From a checkpoint of a small transformer trained on Wikipedia: biases.
Each number is 500 + 50 x the weight over its row's rms, rounded and kept within 0 to 999. Layers, rows and columns count from 0. Numbers have three digits each. The size before them is the row's rms in percent of the matrix's.

# down: layer 2 MLP down (transposed), 512x160, rms 0.319, rows 176-257, columns 80-159
# up: layer 2 MLP up, 512x160, rms 0.224, rows 177-257, columns 80-159
down176 102:501503434429475511487565491642527475562498457511531423579513482508456531395440478458463532520528414592448546347560511579500617527565528506467572446473476534437555614554492423540521505450488539516402456494519408494466454536478514528441580449
up177 096:563490577562513430494516542472545554441551512525426564512490607556520442447537533513496498579620441487502453456508512427513474520502613451500558486510484360544538542507514442581541483569488514450521519490442494404483492489510577446577542415
down177 097:593544469563525468511474561625596496459504492515462533481559496531422563581462493377428465496543559470486499468511464486405529462567546454516446585482595496505522454575445566563516477483623522401459455590445484463455515476574530458521440478
up178 111:509523474521525462580465404474454496488450468496593456543497489435461473540598465606481496442508447502500476631464455567477506552515623501567511511507518475561487525551570555533525506498503477455505523475522495447523466563530549470522551445
down178 105:501487495452473629409449469566413487516495526498536511550413542474373447569547528445435514467516442469372566520540423540536553527454524520468517571509540520499559442461515431485529465517515515464579574546465497489518474544529554583512519437
up179 102:502429377435461451509535445487550450404459479405444508518467491506498528509483449506471467526548526502524516496540479576538521530441626438413519486462532445484546382492530528490518419545501529523547400583582472498504575458540581558523429487
down179 099:480454475588494461497444472493558412425511465520471560494450508497473464565508520468585456531623470472553486534453524509462552454491468610517502518476547503450507420532555547554540481582459516495545407593525453494491494447539507559462440484
up180 099:536554504425493541520425526479439534444506513559534523507428442589457491480523518504527451546620461557562568505576500505554503442490580426521526441455481502423438542443514520428577596559473527463648505492535494459539472464499530585473501511
down180 082:516617466485411483570491593489490579497458538555442471578475442429439451508491519561528529544541513524442501483432425533483480367465558466560520475507493495510519592533427463439476520586507509544580553535545485479477564539409481546518422545
up181 084:448571383523433481481451541539478390568411519467508485564526436500549449523552515503549514506515601557513469477542418420491456466566621501476532533517477549477579472485533475496562517586471555558483449488540460455565597533592482483521473430
down181 090:462538398510413468480450418501527490615559478534543448531542481569509452563381513540465467482464496563527393536574426589471495477564530451604553424531396567481512488523490548492534508500504520446525634405569502534490532527519488432481528533
up182 107:490470546489622449452560500532572558529501524505499565504468446523460456517605436496563523536556511556570503513482454537481527531509491439462548390529451537525522513506482580458518509489457523595555441476375410496526495415441475573469546592
down182 115:560510588498556443450595513570592545553534568456518497550524374491491519451481460515528513543513573425509498529522445490445580466457518452435514494569509495418484495486454505490447501566562536513506472492620485496473531441516405492485433567
up183 090:538516495460454447508499508544525502468509528439484591473434509490518525470596418553566485508486526511466423497525476496541589538518491461504419545571556438431524466495475602504521537549607543453511565535445469445488413447521519509451513521
down183 098:515540602498423436534495518479494467522419479447467614476509549503480512524519414447511491446507523528513452593474482484501576348524502440492453494560503501568490428460479629532402497578563554546504554536536499520462468437538606440480519441
up184 096:489527526486480469510587418580463472474401519444540560474539476463460531542467551505547557547564504474475434466522532504496513453454516467516429577475539534419533494456489385504489573485559461503506644440557520498617414506585503597512472474
down184 107:534444488476541512467437500591407533617599481474600458510498466526452455449520503508569411522512408561522565509480530571537482568539521587585463517542387569497481459494525452468468490557487490497444471475522558506479443523429532421433518434
up185 081:484473509474448478430478459475445536493443479480415417451518440556519505379493474507491427431524561616494489459528493510538481458558526490541491395481560523497499520554588459507632604520485535476486497542524446439558528498500524606551473518
down185 089:471537505510514456439494518497438503586566575488488475542533489557496537538505481432451464475510513482508506573474494495506482441474552450509486460485404470514508555555502496514573508485454536471538500454467511540581559511520533636393438479
up186 085:468556414461450522475530494510409471510458570490466494465582494465494426442548467552432496484461544388504446527548478427490530467554555525526612447586542526530539438544511538499463564453585493432545505523473617598504544564523451530450474493
down186 078:520528512557483540446467552549520522470487529511470381482553479482535519493473476554421531545493528464479543495430562482505481460524500468501565533508553490552505463479515504496453507459550474491523439648507577522467537537399479578469446623
up187 108:609533445495618485457361592550461416547491529513474529572467539492533505487482444530508407457556484506521513497511521460523464549481443569392522477514620416564482562520527544434522413534534486479519510576483519468544428594550507475461527441
down187 103:494477489482466495482517492412473494422456570469528462566521539491524425543453517518528412440504458619452467490494480476460472419507536599352490512444602488567521434414487523492402537501411508448548402504586534505595512483519485530441523521
up188 101:467422450393500544561574512525619468458507491488618524466526393483468489547589460524561519473486458457500494528503550540549534558409529521450525467442446483515495608462482553510421431528465479572523549485443571460463542528542484521462508573
down188 100:610503464623467487542450507526491465521506555503444554452513506532534564524534550442539520589471522559569511445451576506493480514519523504588493496467531614524410496493522464548587499489406472422391445523495422439456525522557475401485481471
up189 119:516501482534449482579510473614466570478557468547409450413546462477502597469519579468464566555598523488584482498436553536500429436513485511443494581486591488508600489477509482508481519514572523554442456515464558467549400408461533498480531509
down189 114:491497492636474469409462467491441447448537476484490534376502524508579606391505516524540579511451495514510472458570488505481473490521498610497553480534567486419528552544552399452505477481598503553501518460477539567560488552440477450560452483
up190 090:505508408568480479478451434608430409459463511499509467522611522463488431572522498543476443517415463533570494528522513489500468629467471606537561473490512536532519452492439423519542535483533549552449476445543628433512535490433552496481445491
down190 089:429472480552484480493452384507592468503457513548492471575562559551546417539479488533424465483477553598438512450604481447555512492511486486499504431506498572436520512523446579523523514531457571432435478412510499475498558428538627430588479538
up191 083:661503544491508435413514513539454583450550444495504629462607454420532503457450574476531471473450547547503541497501464483494412498500542483455521476557466454472550491521464508590585488454550523446586495443581489526481501481482564438444540499
down191 093:508599515429327481526496534419585531549473524457533590567479459500490457512485575465503515550491419514437535583476525507447453488490405511452468520468524485560472514444483518546542493429472539509631444437453484535485526529516689539535449474
up192 121:443468489480521519609478511463452497408450375597539448504496436446503414525456441539468463503559507537507487505487571544446442435559449480459551496407544477502515505699511612483493566499474469465503512464577584468442493559491546465536474489
down192 122:416582482458533501583473545514420514474457514569543477556502454455497443494512517511484462502487514567436480540465491497455480449584464468419539557531493498492521507660519665500433455490482560456473526372505512444432536589448466394529497455
up193 096:475518431557538428498452503487445464496436514545453523579530472525569534574502468469501336502521465485502503455473550533467579555437458437468574526507581461525532473443548482425494473540417468529465455503473454533514450524459483496458537512
down193 085:559476432556575514558614470415520538479517540466514555511549456485477559480536484493469459451537528632481515480484512464527529507520475385454461425534431454528485523422495565583461427516448472487508604436462545478547512531530580562530447482
up194 098:545481495542574372497557401454536529518448503457410481548456514579479470460534564535570452434512487519481508472436555509526436557429583492464556432416519437533445475588491454580530572465595473544476436479507512499449416414470566465505486531
down194 100:591521424565532454482507534505574531523446481493508477565526538467490499454483503455551396456488416503513492512421481532533477528463525484454534510470487564434495450513471468541495575503630559576532487610467454452496483529505467518453495509
up195 096:374465597482588514391581558552580429497562518445475510517529551467466530444567498510464498536472483523437502524527545477546501498449478420478528415570470539435554483373520521465448526516537487541432475530506442509580459462498463465432395486
down195 100:565551519555596472473465484524409451483546475539471524419557562523484471535560428474531467473460483496608477429417543448478539496569489517479470462495510577419449568490514439585607485484517567494513455499470393619486460504483469543418578432
up196 104:462526548468475437502506606343473493597514622480422486472549371521508495504594429539547532481449543507481539490522445543527497501437543471465503507569508481502533380545549488425494438452507434471551483518408528544512507508472499463455596520
down196 119:573541458497447574544613493452545495464561563408578501431530467504476408485534481472494545461456555483466581463552462479474398554501523562513590523507567484577519497572549538425512468438551505423617518580440502501521432563433528465518457508
up197 096:530589405567509509523443537564477511487440513565476443489563452389521567466533487519466575480592495527523524614503471557434451532494515493503561564464387435516554476577475448469478514448575481493417416554510536499479523495465470553495516487
down197 091:513507496520492551552449486484409504462433519454497454415485504536507588555410489574549464372527458457462480580485551469483488545414533570518548386464532462421558554592544514401492490444580464503500563422473595531674553473459455469396464478
up198 105:510550579464533418480391474569563436475487495512517458583486520500574555419433568464488461481438515519615462431508578558544488542509499497496555516564595485490488548450514445538535530455470437415456507615403493498528506517480473537532542562
down198 103:416572489449504454446460408437575448470500520427495530568523537528469541489488586481451503470513483541489488566501616455476508498495406459440461528522543502580441620462485521499551574564572514416487508649442450540512495485510502551528539498
up199 096:425534499435471490436523582524508475548551465591416474463434415498613544475421549514441554467425576474491471383543462502507549554422570542517545519550452529458507491530421556490475517559478498495517453525472456491481516479475535434493607429
down199 095:492516589527586499449519464443455489520467490534487541496422560449493562486490659510407542439529505426475495500534462488480522525446481558469501484543512432544567625627574504581522459524493488463540587571493569512555483523541483454486407499
up200 099:527519469466492514514488537530490485536480551444551551495453550437453508553570538524452462513497491470521546572396515479453508441484448607432483610539519520552539436435472511548415536507532455558500512505485571524554549549377442444494557486
down200 099:425409561592386476563448434469495576517490583454589493572433498530568542415480470576541510580402518456556509505477554469492424515509491469495415476433454524571473598579465515541429458487486481536567437545525466468500445518458415428492546489
up201 101:493506456417586384576534451485486438510564490452425616395502440526498541419522520531519440404536493552492551493535475571370541577489531541459526523500476588508493532551427484485590448558451517539481534504460509494562488540481555484379421582
down201 100:531545504468467545478479494475457457409570526474484459496516456465541482465526526483445575425546511453511419541421375458474530467503455353520480608522528505539377561482557588534486504450476599514621474511571515425531518475533480542502537462
up202 092:477540649423458412392544607545606498504396397462514472514418511473464495504463480502494499467468463460583525514534483478461491523483417471548544524524524504500556582470463518533491500404440534538443495559573486520526436550520512583550448502
down202 095:487463548538481470452483561540533485500436375458563494555441511366545500561578516478533530470444471532476563444567539402427456519492522542490552541536572438495511532418532496486523563573540458529509453496519455467530595454514579421470454480
up203 106:516538565546442538510443417486442523432474529491360516484420457475513528475399446581510523480501564552550513523596538484572499477550486513498578498539593440448541432594532507585441546394450550513433485530501462532534545511521455421466639520
down203 101:428459432608523493528513444538512591510560506482377445500509465567563472536439448516428523497540460468498456528558541565542391492473490495520437503619492420484549555565477518496456596445487518451465476530468480476540602446417390506476616493
up204 136:483476500546550400532418369506556549457385491532492513430540484387434563428530431551542528563566521522489517510488539486471411495488510515432586520514549502477446470480518409532449598532533486449529540525537529584477519347494468458531565582
down204 117:520527557560499428515503464498491551405485519489490508534520466455516456476538402505576508453431499489433480555498460523469499453432437529413591424557509506453488570377514464474442550500597514439588579541589598579519533473521535480454464541
up205 110:544569475568478429527474423517471442494511543651434501550498548589493457509625463510422492452414501501593460491407413511573457526473498498476524519479477449509576486507490510559486534504520465568403557520492491469489420491532519425566506482
down205 104:528532555494507483532511385566487490424468478590393535441451489543473430583441494545480348547518539421519470539527531563437563601424519577493553549481577466494491567458491470568522497548468513498578440556398449518501576475567519447555423454
up206 106:509482500504548466566487475472547442468490458467465479429523525472563529469537430508468467482444450423554543473490434454373502499476456563566587559521605530501524320470437381548536440517570500511493563413563541532511465457499479550529500486
down206 101:550571426532528428450457567496518475491473431429428462448493574421498542567594462522562535464439479410511500516460464492481617502443497555532595505488501463548535463452516433397542508542591489535499567477482446522493543513561454516477513519
up207 098:509511500523477560525546501483565566473465379470511434541526543484506460498470397571497502499546558544569435393576485473565545474486504508495459572460552573479416517455493521566555492553475457461505506476416390512581479568556538613524437474
down207 105:406461457544525551561631517498555484505588484508566535463495572507524485518450485480608577515460419444498446529373419554412504530544588558543621596484467454442503564437497407509515532513506470442496487475454462494487467499480524543484488508
up208 103:523452501506498466518506561506525535592505467445415543516543502521519398474595459457491541491510505417509504541463481650427443516482429503470458437570450603447433584548512560502421494619514446538580480512487549528446476513626508547421415462
down208 107:498484566391572513559460537472550371504458482525487485479495452521516474537545518503557529520498483441549530534574599445451375488470398420546423497597539543497460471615475590418524483475491445539532377408424537473473454519491477499413536562
up209 089:468477544487442545557538466506538513545563523417568564523567410514490497502469479518556587434458576382433516568419479547440573488547438433537487478506479462446556572618454496493589422432522600542496577510499447489422517562421482571511395517
down209 093:539527432428498512420575544447518479432454490491535456420501545473553505616527467492493521516573520556407507435484476550477559488497538554374512462479470482437513462498555448554507554532536536520438572516485509497476512560428480518450501497
up210 091:539428497509414515524467431501568551530523509489504567384491405543476557493471401518486525516515563419518558602551539502601496511500479529566459593583494496452519504503424487497488531491562520506482522450463469477469602608547422514505524489
down210 088:559565432491495478530518471518429521589496627477496534552480470525444498464441448490464480450470576625532448529476577534435435453514439526431443454471554521509377532476551494488487557426571437594563483546454480481512557464479514505511530517
up211 120:479474549436506440435487496544515529464535473443520491453466534519465538468535467468596448381524570460476490537513523500505511437473544461496486523589573503517500497497493507569561607506470476532474545519560512411548400495519487448510568558
down211 119:455541460467509536431525511571489481519527498430519452465510495496490550521564540487576465367514489439551502490423443399526463444426521509554536491455543536527468525510495452527575528543565590569451506530428508475507386618553502441480536483
up212 109:519420528541474514488455537441579484523432552492480471514478469452539630518533575478495569423535474542542516386459526554450455544537504464536432457549440475556511492457499570509577544471505591585453475535496400486477640486481502429500447530
down212 101:539508487450588530480502450531511463465522414526485506533510536578437555572481513441470584478491417506526509441459457572502514539519598417538491437543483584598522480513466489535498515481574568564425539494588528528490506509454502502452415452
up213 102:548332512539482360507531535536500511489565530493585496604481403475483433541490533522440541491513503493491569497484481560528485503497461503490535437503527614533469537472527528587521563548482453536428445537455535383378475477445527502469544537
down213 105:475487580505586413597497420528501459460612388474500498478521478476526528604498418474489533507442436459564580438434545477566528555438438548504450536556543559556516473457462469520464478476427536545458370465467478382473534443412439537523495480
up214 092:483564499534556444547552499489469478475509506572411529451537414452425574507399511517503526461500499482555453495466470524523517536546444503567578555508554488469413475551505481469455502492416429515466404416506558491465576479575523561584580486
down214 100:446544520545534518504427507604509441580586528468518504447473521439498430478405483494522536530570494511406483511660594437551539468463497574642453509521467491421438555571473507450527483521434480444449408381521488486499445420530526525510483530
up215 101:410491545563483514494537426549464507465524474508481530490508555520559575449450511511525457526505535620572529552468483515578510474507479520399521519556545542549544523520427521391562531468408469656431513522514524522493534478554548542601436452
down215 102:534594484554525482480518542536547514473506500501509517363543544461561540397416483541564494459421407485498533491473548500554580485498475490509441514435498408503452487390585433610487503539487506569567535507538506540509550460441474488401524499
up216 112:505473483458533431521476561517555494475589451522497617411491516472482577453560570557552517531540557508536489516509507520522462524520582534425475531518507528440443537528533447444413518409581378538457486537566548486501520581491485556435521537
down216 108:489556555514485488553475519465475665474575519414526513452516571458567516476546573593526509559574494480521500529517498460515518482588571569449457491523450550427415500399490490432506531459571435501415550558482492483551443566501477524513497480
up217 112:543547483490580491502580417526498431568462504528520479564542451566581515529544402564477486488598433521451435493473581593468512575486447584472494506498617494539559540509455466492461569486495460482464498594547513517442535485538608509465549482
down217 098:540516435539590557432430447541426472490477486519506449564493459544398530512542521474488467467442479495469443574493479529436432531481427423590463480492517551503474464531526527539477483532428482433548514477440515490503533510575485486472413563
up218 109:600429532548511512528533393510526540513474619588440517434548542523557454496533466481482472545475414434565577495588484486507488423576495442419572504496532463467464561492462409563492533461412486562577418421544503593414565478482484482494487522
down218 094:465519496517564435515462523486563523464514529526474409444509515560457474485502525579527398534523443494483546563524438520518476392505505517468561386490507495529530466619427532597486455504491425518479471426546488509528446471534425483557507533
up219 088:480388472479542459372541499574442449574522506531494492535446522535440453502484543505495450498452597450503573481495548524468428520505485396495493468522490560548599521465434466587499524549516478503442467466504479425382414410416563550409472522
down219 095:454485531514479464407539509462459473521491466499499511530559460444493440525499538477462533517486455457471518492488498514577489498544483553534545622548514566552533466428462512467485547408517498593463456467486437536461563556505493538457549578
up220 157:504445546476460528451572520511398474540496475440528491510573493548571489446462443529578454499630510575470546544486560501546408479528513430432548485469530569454442488550580458429556562415564384495517482454569437496487547549521512556470521453
down220 137:481528494469468492575577488449439580540485502477610505472559502545561472516502445479526470438542512616542481460513521528489481540549584411574549454447590482536493484612608429391572620422444451435430520445520400571493512576534501557493519460
up221 110:437497493491550593539462528526469485443534472490569457463422506464559410491455491497520482487545499561432534518457539567504416511607500506516538369517582461544513456562521497487461517502426477490504534408554516492534503607404526417495529524
down221 106:367418465502571503429425518467435399516491528437584455452405486446528468527437466472527516488444537490564520523499560452480409456500488439516688458489584565453472462551456510487473472568552533458444466432575528553494516550471520572581528482
up222 078:485540565503458595503480472528506450512545486529427465520550501553482482387497426463500643485503438532498574545409481475464396506537512597615509503551536532462506377566557500539530451517574550468561541474511493506512496495504574526514538533
down222 073:509586608490494535544502469581469471497468592427471476534414482419453509499463491482512547495564467585584525505394586456522379513591550477536504535438506457399378414545619518569583450530519552449406509466547415572427417540581497581492464595
up223 106:460470510451537486407459513477552455498484509481508493580533498487500519482539503543574450413466456488471480540456582437471484569516510386585514496476539485452467474495498597602466491398547551501424458429453549455503483552407533522473481526
down223 113:460506577559440563431571579526480476555468416497523468585500518487510468411457512478481402522438494546466454527537557437512422552536417473497497427510567499487493423429516508583607510430552487649531498458516473472505519476541505523423473539
up224 080:505527460423464553524461562563404491494516372388486469599471509354566562487554558449533441485494504432471500519569472521551595505530465442488527451475507472523491532479533518540569534526462470472562468475426514520519435470499544642476503491
down224 078:507542456538441472561482545441485522510472460591502559539509526424571502459371458503446462468463510490463477564437526469502445469428486471521452455577465504524487570517478450528491509551436590452545516587530499493616424413565564557358515448
up225 073:476454471574421461558475450492460560534544412470442473463483476499465477457471552460540483598561496625545479429574526488510546440510526514438501395467534523540524494523474557562548474558411454518497493498507567477470473498447405472669549520
down225 077:515448551560478597440501571534576567477497411522575581509428511494535437414481542482526477563560507479506507519566505489559489519450511501417528556561464477469489405492486522498489450532515503618479510397480445500464474580607466478534592546
up226 128:563398449527443532485449553564451458634526532543449546535521465496575466477475441536516506489535436544585570552526539472534390521503538543486555472557482488448412509522574517421519497473536410460474447571461509453488476450529573510453540550
down226 113:379520446460521583432488568451438533535493586578534507552482464498551465469445397589505519473465521471544467424482540528573441481467531524548570468605532566492475512539547450433449516465488513383487418544435519455570543580466539461512583425
up227 087:394464523523474554360512541396501541506462505574544468412496566599544642605565435495578612474487547531425480475504531476459564435504528481491492500486446432563459625517494453522537501478472546573451515452506470510588551497515478449584461551
down227 098:396510507524492499494468462529565550586484523513385433486454520558528419404515561495526340485443428459412510515545481527453575518445600463473464469459557481453524516516450523596545533416421530577570580446456469561502605487548518503500498496
up228 095:528466472491545515481508445553528548453483456514409460486522545492528612491541564588531529517548465547577484537415493566539466564522582545481479515504614419495570490502498514377466473491511395579461594539472575488459500556473475519500483481
down228 091:503450425473450560487505459410512501426385461491482524498442531463510451372525571512500429501483466579484534571547596440552457532475449542625523445440494459459595529587503604516552489569500467505541433423509562538489471500508440476522470542
up229 092:473444540420505503536533438505455479452466506479507454499509564507474471446528458462547543534492499529504520458542504426614507517383579485421451515531535402592470417591535526431549469496460523467531447506481509447476437467562540503511482434
down229 092:487514469485498493436599481443540420465498477453446502533541491520460447436558455494557520490495511482402496478517488517460484547499541480565463550510547579492486456609463469530372570523399468481587565410504488482406418509549398510428552461
up230 079:472655554430527595464457476454358513576557461528513408564542542554559449467454407534461520451492507472478474432480530469492531465437495495452541521406497469494539524502539510520555468465577540444524459499614525547457494481502505481481476475
down230 089:496464490488499516414516509558451523523551446477494510521461613494526428555545585456421603550475545482466488448524500529557481481458481458543367439597455457545559545415535464516448558545477586494415478508569490526492483496493500479540475570
up231 075:480484474412549505524568450540457491489627517487430558549482620464545511465535451542483526453471473385532478516472499512486537556508581434560521474526447483467480495400517509438501562576497492477529479463478502504572558503410428472514427472
down231 074:493527473488405487555542546435522460460550467449545533473347580465571459522508512527499506567556421492409455493390493445481520445547475417433512565548465524535490498620507493528446484449481599581541532549470512455517482494462428577485526511
up232 097:488448450522517491528392396532527509494532566551619508513535522606472479509494477591475418594412511601495565465410494522487467503505394491560551547467504548462504516479520465452589462504502433508497468525532547479452539506465515536537549447
down232 098:457485623573468520505563441542497436525472474480593456458489411428514534472488490485470432492497469527541533544442463431476567503517486480512479622616537488569517506535518421456384483505422460400517481602520551546517528415447474624568512412
up233 083:357559503497454502437571363544481437588530513489524433560446502480463569470496491522489516505483525455483574510563524467412458461454435403520541464531488546505549470429512472529490534411500493496514575503470517533532524556542476505498503465
down233 087:540503533415560465477442471473504365560526500468479493515484453512474576592515553430557503545575453530537480458533593425547480491416442470475436606472576534521564512483549531531412467474499502511566485568521430490431534486517445401498524446
up234 083:512521495495495494464408544469456507391431508511487459430464545434503609507506468466485495430459390585592554577501515464518510483511514530454492399490549477474366503560447511486559480461413457486498432521449455457526583422516546556498486513
down234 074:533552511480473529448501541541606530501496538551506459471510451496495544499427517444400487509588416432531563529414407478567516528516503480537547514424482546517403394524526537468413542523410522531435571513477578453489631424494472496531489481
up235 097:614475362495379515431518479487484564434463561479432482459496558458457462623575598491512510425544530495567505451508491467473455532538589500432470494494502516539484522553532446463554458407622502484505471473509480526452500507548496458463427469
down235 090:443516500500518535539357485509591526494448547501507627495474508492429451524448531508575488515472475555450535512488498554516402589513467555463504481554499594457544502552499529529453491446582470490547486428472478407450476484473486404540450493
up236 082:492566520510503468455506568483536496572588494391479392494564477541529478483470375500496524551521487412566469390545430478470493613479578462566507611501508443463432511540584436495493527513482548470571507492473459494525504479432553507554507470
down236 096:540428491515511554569449457533627535488505460454534433514516501475489449442512503483481441621535448541452476440486523508408477547485552520540453450565512555482572480460450511541484448507416397492576536537535509487519507504431459494647510536
up237 123:432568528459548502461450606548520527439497497508490584501502515489503554523520348608504542479524422440475478516408437494495531558429440542532488522528548503566433521486531569441558393527426443549468516403465550511539563476420594486562541525
down237 110:491495430549565432487468535511486578479406440528480514503530522422538522508428435582552453496474529489447517548493575491392464511514533498472602585539459513485388466483601486497469504484482524554487470467457516577477570395490444490476537528
up238 091:496536466415497575505422520423461537491535565497443544528411505516523484460504515532487487507446518449367454495492430471459515527463583450474535457538439564508481471557555434507481474546532574501440470524491478410637479505477446525405479572
down238 095:432564497608438558349487469432511520508511525532512557478509507439538462596421421583466441447529537529453455580545490441441422483497449495501541488547471541435434449542514411449503508500434548459583550463521430495624517602486421539480427491
up239 107:472519547448526572415539548458515445568521536513401535551412529421479482467537545569430527521554474448548580468530541454537418492475473464445565441593479491532454546508421442514463548576521524588521381471496602490459506575553520549542450521
down239 105:391540515461448517500466486515486395563473572507510501590369538488489472538532573474539468563513487406544546478413588510537453495474441546510579487591535441526367507416484470550534504574511443539559537482443584510503525471450486580481470617
up240 092:578485474450403503544491493527573496551470504451450515517468549489625440441547508547537546514564492488630559480545507475565552456581441571508443509512488496503565589506438482425556594546427549586433529514541454527461511532465519474487521503
down240 098:550559501460484424418565461506593543482535515462394585500475477513462433492603625561527487473531435421464515598444529519562583447448442497477575524465463522432474516513478505479513547576534579542472466535554489454559589452499475448480460471
up241 092:497544557439514518409474474533500529444509555470579444492509454481533407451466583456444508491517441455489508474516483501467461496473535439576486464522537443486507548533596498527447512446475559520536543492504604439444561502492498549474422483
down241 091:568442636545446458546438522500581423443499465560459573547602444583379473462502485589490497542588486628414396492420587468488582555516515442456528482527445555530577481524544494572425488468513476481518559484507489447515540566478454525514463482
up242 090:508515508465550470495530501492426501547482532470472519557540427480562414519547539499480506497543537500550573488643598503396499552478478478448573469473467550549519478566458475522419576530471447464555374475522484450492478578540462599514510539
down242 102:534485495569436400494411462568517429517484626485484382559528542459536455462428573594424557528456516502507446531433466497487510474500537520499445593418528490507445608471560493559621591500403525562554542511583499512512528467484495453525463527
up243 117:593508497532481476576453490505546496534524459493560527580473620409514469410472506523564486458492445452472473549537590489461461513529473516526524465489568410540440507502585433517425448445497544582421541420420508436462495377551525540489492507
down243 120:579518512545467472538411519542518445499512464533555521524461580528524475434444515480538516457475415456534437509564520597466488621451496544547534526450451356516542500520558431464475501547470548542540504445456489480471495554558533491492478463
up244 070:470462571491490465507442504502565463519467514478586404550491435463405517547503625506486520530483513650443644436509542557571436468416461598540503501495495479467554485537488522589586504537535426533550488487526414495518475510447511519554594537
down244 065:567476478459513558484548524508448520517571481501356470500477376448444590598542467497505518528613549479532536502418565528433577539517526444325558509427393509516474592572542533479460555515634589466503451555498454482547436532530476457492553507
up245 103:488454565454426487562534519544484493519415478438585548547606455521391479451593546494528494562496507483470542529547459470545547429490489479564491554532456577446578464499586524495553528572492489510440348557454441525594571539486503400418453443
down245 102:566600488559489519650551536524486444522492477463547442517584428516466563454454488491447519439529524549480574463513505480565517482518542548505470556556555538472533436444490515628516542504525451498450523484415473519533542547491464437486466547
up246 102:502597461543568521522475462482424490496549454550557535550569493527559549504565546453494501477550481547566633500466518485522461476535492475439559571651564521458477480470473598417502460632463491441469556507520483437465551501416479443464486471
down246 097:596495460366447577538475422450499484521471486529493384587512547484484625494574494483508414511590415569499568470490559407434455497487421558369494534674491500509461527511460459475468607497606575538469492489448512495566499398555430543462510505
up247 145:480407548519480518335556504427439545492445553488495523531494536460476514491591501504438500458484544464513492559447425607481484465519544500542393482573540473522530484533566473541461501431519521496439489587568487480544561456556523459498522527
down247 142:475552493503458370603498453415495566559499534561607458477514457510508521454545409574421466466509492511534445501509522608510500459563438462540460459602510478501497546623473585561407515508487491510445470507488487476582495519525523482565434529
up248 088:558519423512459546510456427501527499574526485510452522474555541544446467492510559514569383509477535448570584502485373483457459516515481502425523573453558478483471504533490590497453466442517455471529553508462454486568504546460540586473401544
down248 090:519532368472552523536496448481520548405524427464510429403503520507523477534573523471551429481565489587485599571385510439488537479506488537414418489537511496509492482598483508606521465504539492393535428561536448510485445446453512464389548538
up249 079:448586534440571516482481546512472437557465435427552506466528453539497520410543511514485551596561471517523486447444536441562483441497551520567636531538544557420439496533498507473526507611486491549460545546522478465547391498481507513512519418
down249 092:548389477573486475421486491474524481542503460522583463444448441518423470497483477474447529451447521534491546544513447481494600444459518419575558401549541608413542476452496522483506556553464448521594506506443503455602562489463548580446438525
up250 110:482528541447533465487416541513525561400485409565433482471507519507482550463521512552540501563580481528595479485433371452511544424595510410426577592495463500511452513550450545455518477415470444525537582476427517438552620480462523508499493536
down250 099:567481444500545393491447488482554493456548469572503491402535578462485569420490508546564510607516501429483435583466518526478507453603507575518532459495397490537504499529515580434438511406497450556475481524475452474546547366453436479491500592
up251 103:541448509510455479563490539457490535502592486470429419501512511445526459531472425565460468594557476486556419511435449531596558407548486532463532562434489407500526522461587490495580494562463529647474461546499566439464411452515548439473470509
down251 092:500466585502549551428575501370464512543542590458509443457495460575472551541461485508457482494439497428527558472474538535574596502549517575450500529459568429459468470515512556433471531535583552564444508528454507583474457466474573506506500568
up252 084:453562539493559487487510441561520520536416538547481487493551473450530517456545534422543448488486508523471492435535427361488514479651552448537408538555397463548495440459557565487485444444509468420527513491322467579474430455551501515447569496
down252 093:569471537432505498505539465679476450623493504434475490563503424536475523439557499540427555562511463556511436525450444468508445451551519439568409541507510468491471499529481560471576437481512508512446460537457467530506389514516513507491563459
up253 094:530559475576533468614486428515521492457586446438485432593454527474396500420485558643538556430466535571528532555533565489541470470490436468470492486565477495521469503546544441543454509515517452487346453510474547589534510614478491536481425540
down253 103:586537501547518459487523510521463467515601486521515306557488520598428479495442527470477553479497516535511576528499605497575470571449402463509381448478482434542473522484478519569501483489577446507479409488408527555504542533525497455469470539
up254 102:466468454529560498545442464460590492531469577479558489504504552539457499475505504526429410518512536510489579467516478550502599463475522507454485498539501478450499418456518529555441507554475489436447463458576485510494428498532528542571456399
down254 096:572443565626482479484448417471556512506517458560545449402520574521518517506542471524482350524511524483537527518477450535461607504482443506425523582499559443439403507431521444534517443475542450528516516456457507452461529493540478450588548481
up255 112:563466537496496432557427436391485525501464505416385416434476489500445451501503525519534493489619510498539444555456581496488479470523556453487578571465522538538555541523460525544489486507569529533458523409482497512559534606435537500496527479
down255 111:486443585628500502539554396531459435539504516465417528552452540483428479536499522460448596533556522605554472533496397472457452330480498523525573508419515509487531513443414475535531465477633421398453536474558549493491564518457493540485556428
up256 110:468538511500439502514506450442525467446553463508535517484518398377492612442565546548550521519526592484475579497483436623512471579540521463537410449480419467548538500510577475476558481481531530437560434493545542553465537442526437429519564511
down256 108:437532494593550426515461529526484531489500543514519524508491494444482525578568481517524586496556563424520517427470539601483510571491543495527447534516455527530371446515546575581424496492521468441542573474500537533450436473513492483525400539
up257 081:457494459518557492564460585528419530532453473421452468556476565420437378540484459588478462439567626452538470552467550494498513545486489580455544496484504513493576463474523436513505506542490550508549435421526504471422488531552463601427573536
down257 074:520465524542574571499487569539451543422498487452501496554458529436459414534516454490548457499522479515481560560473489447600584463517435605511464518566491496455538470494525589406528445421557494559463444535409493554476501536450450547541536405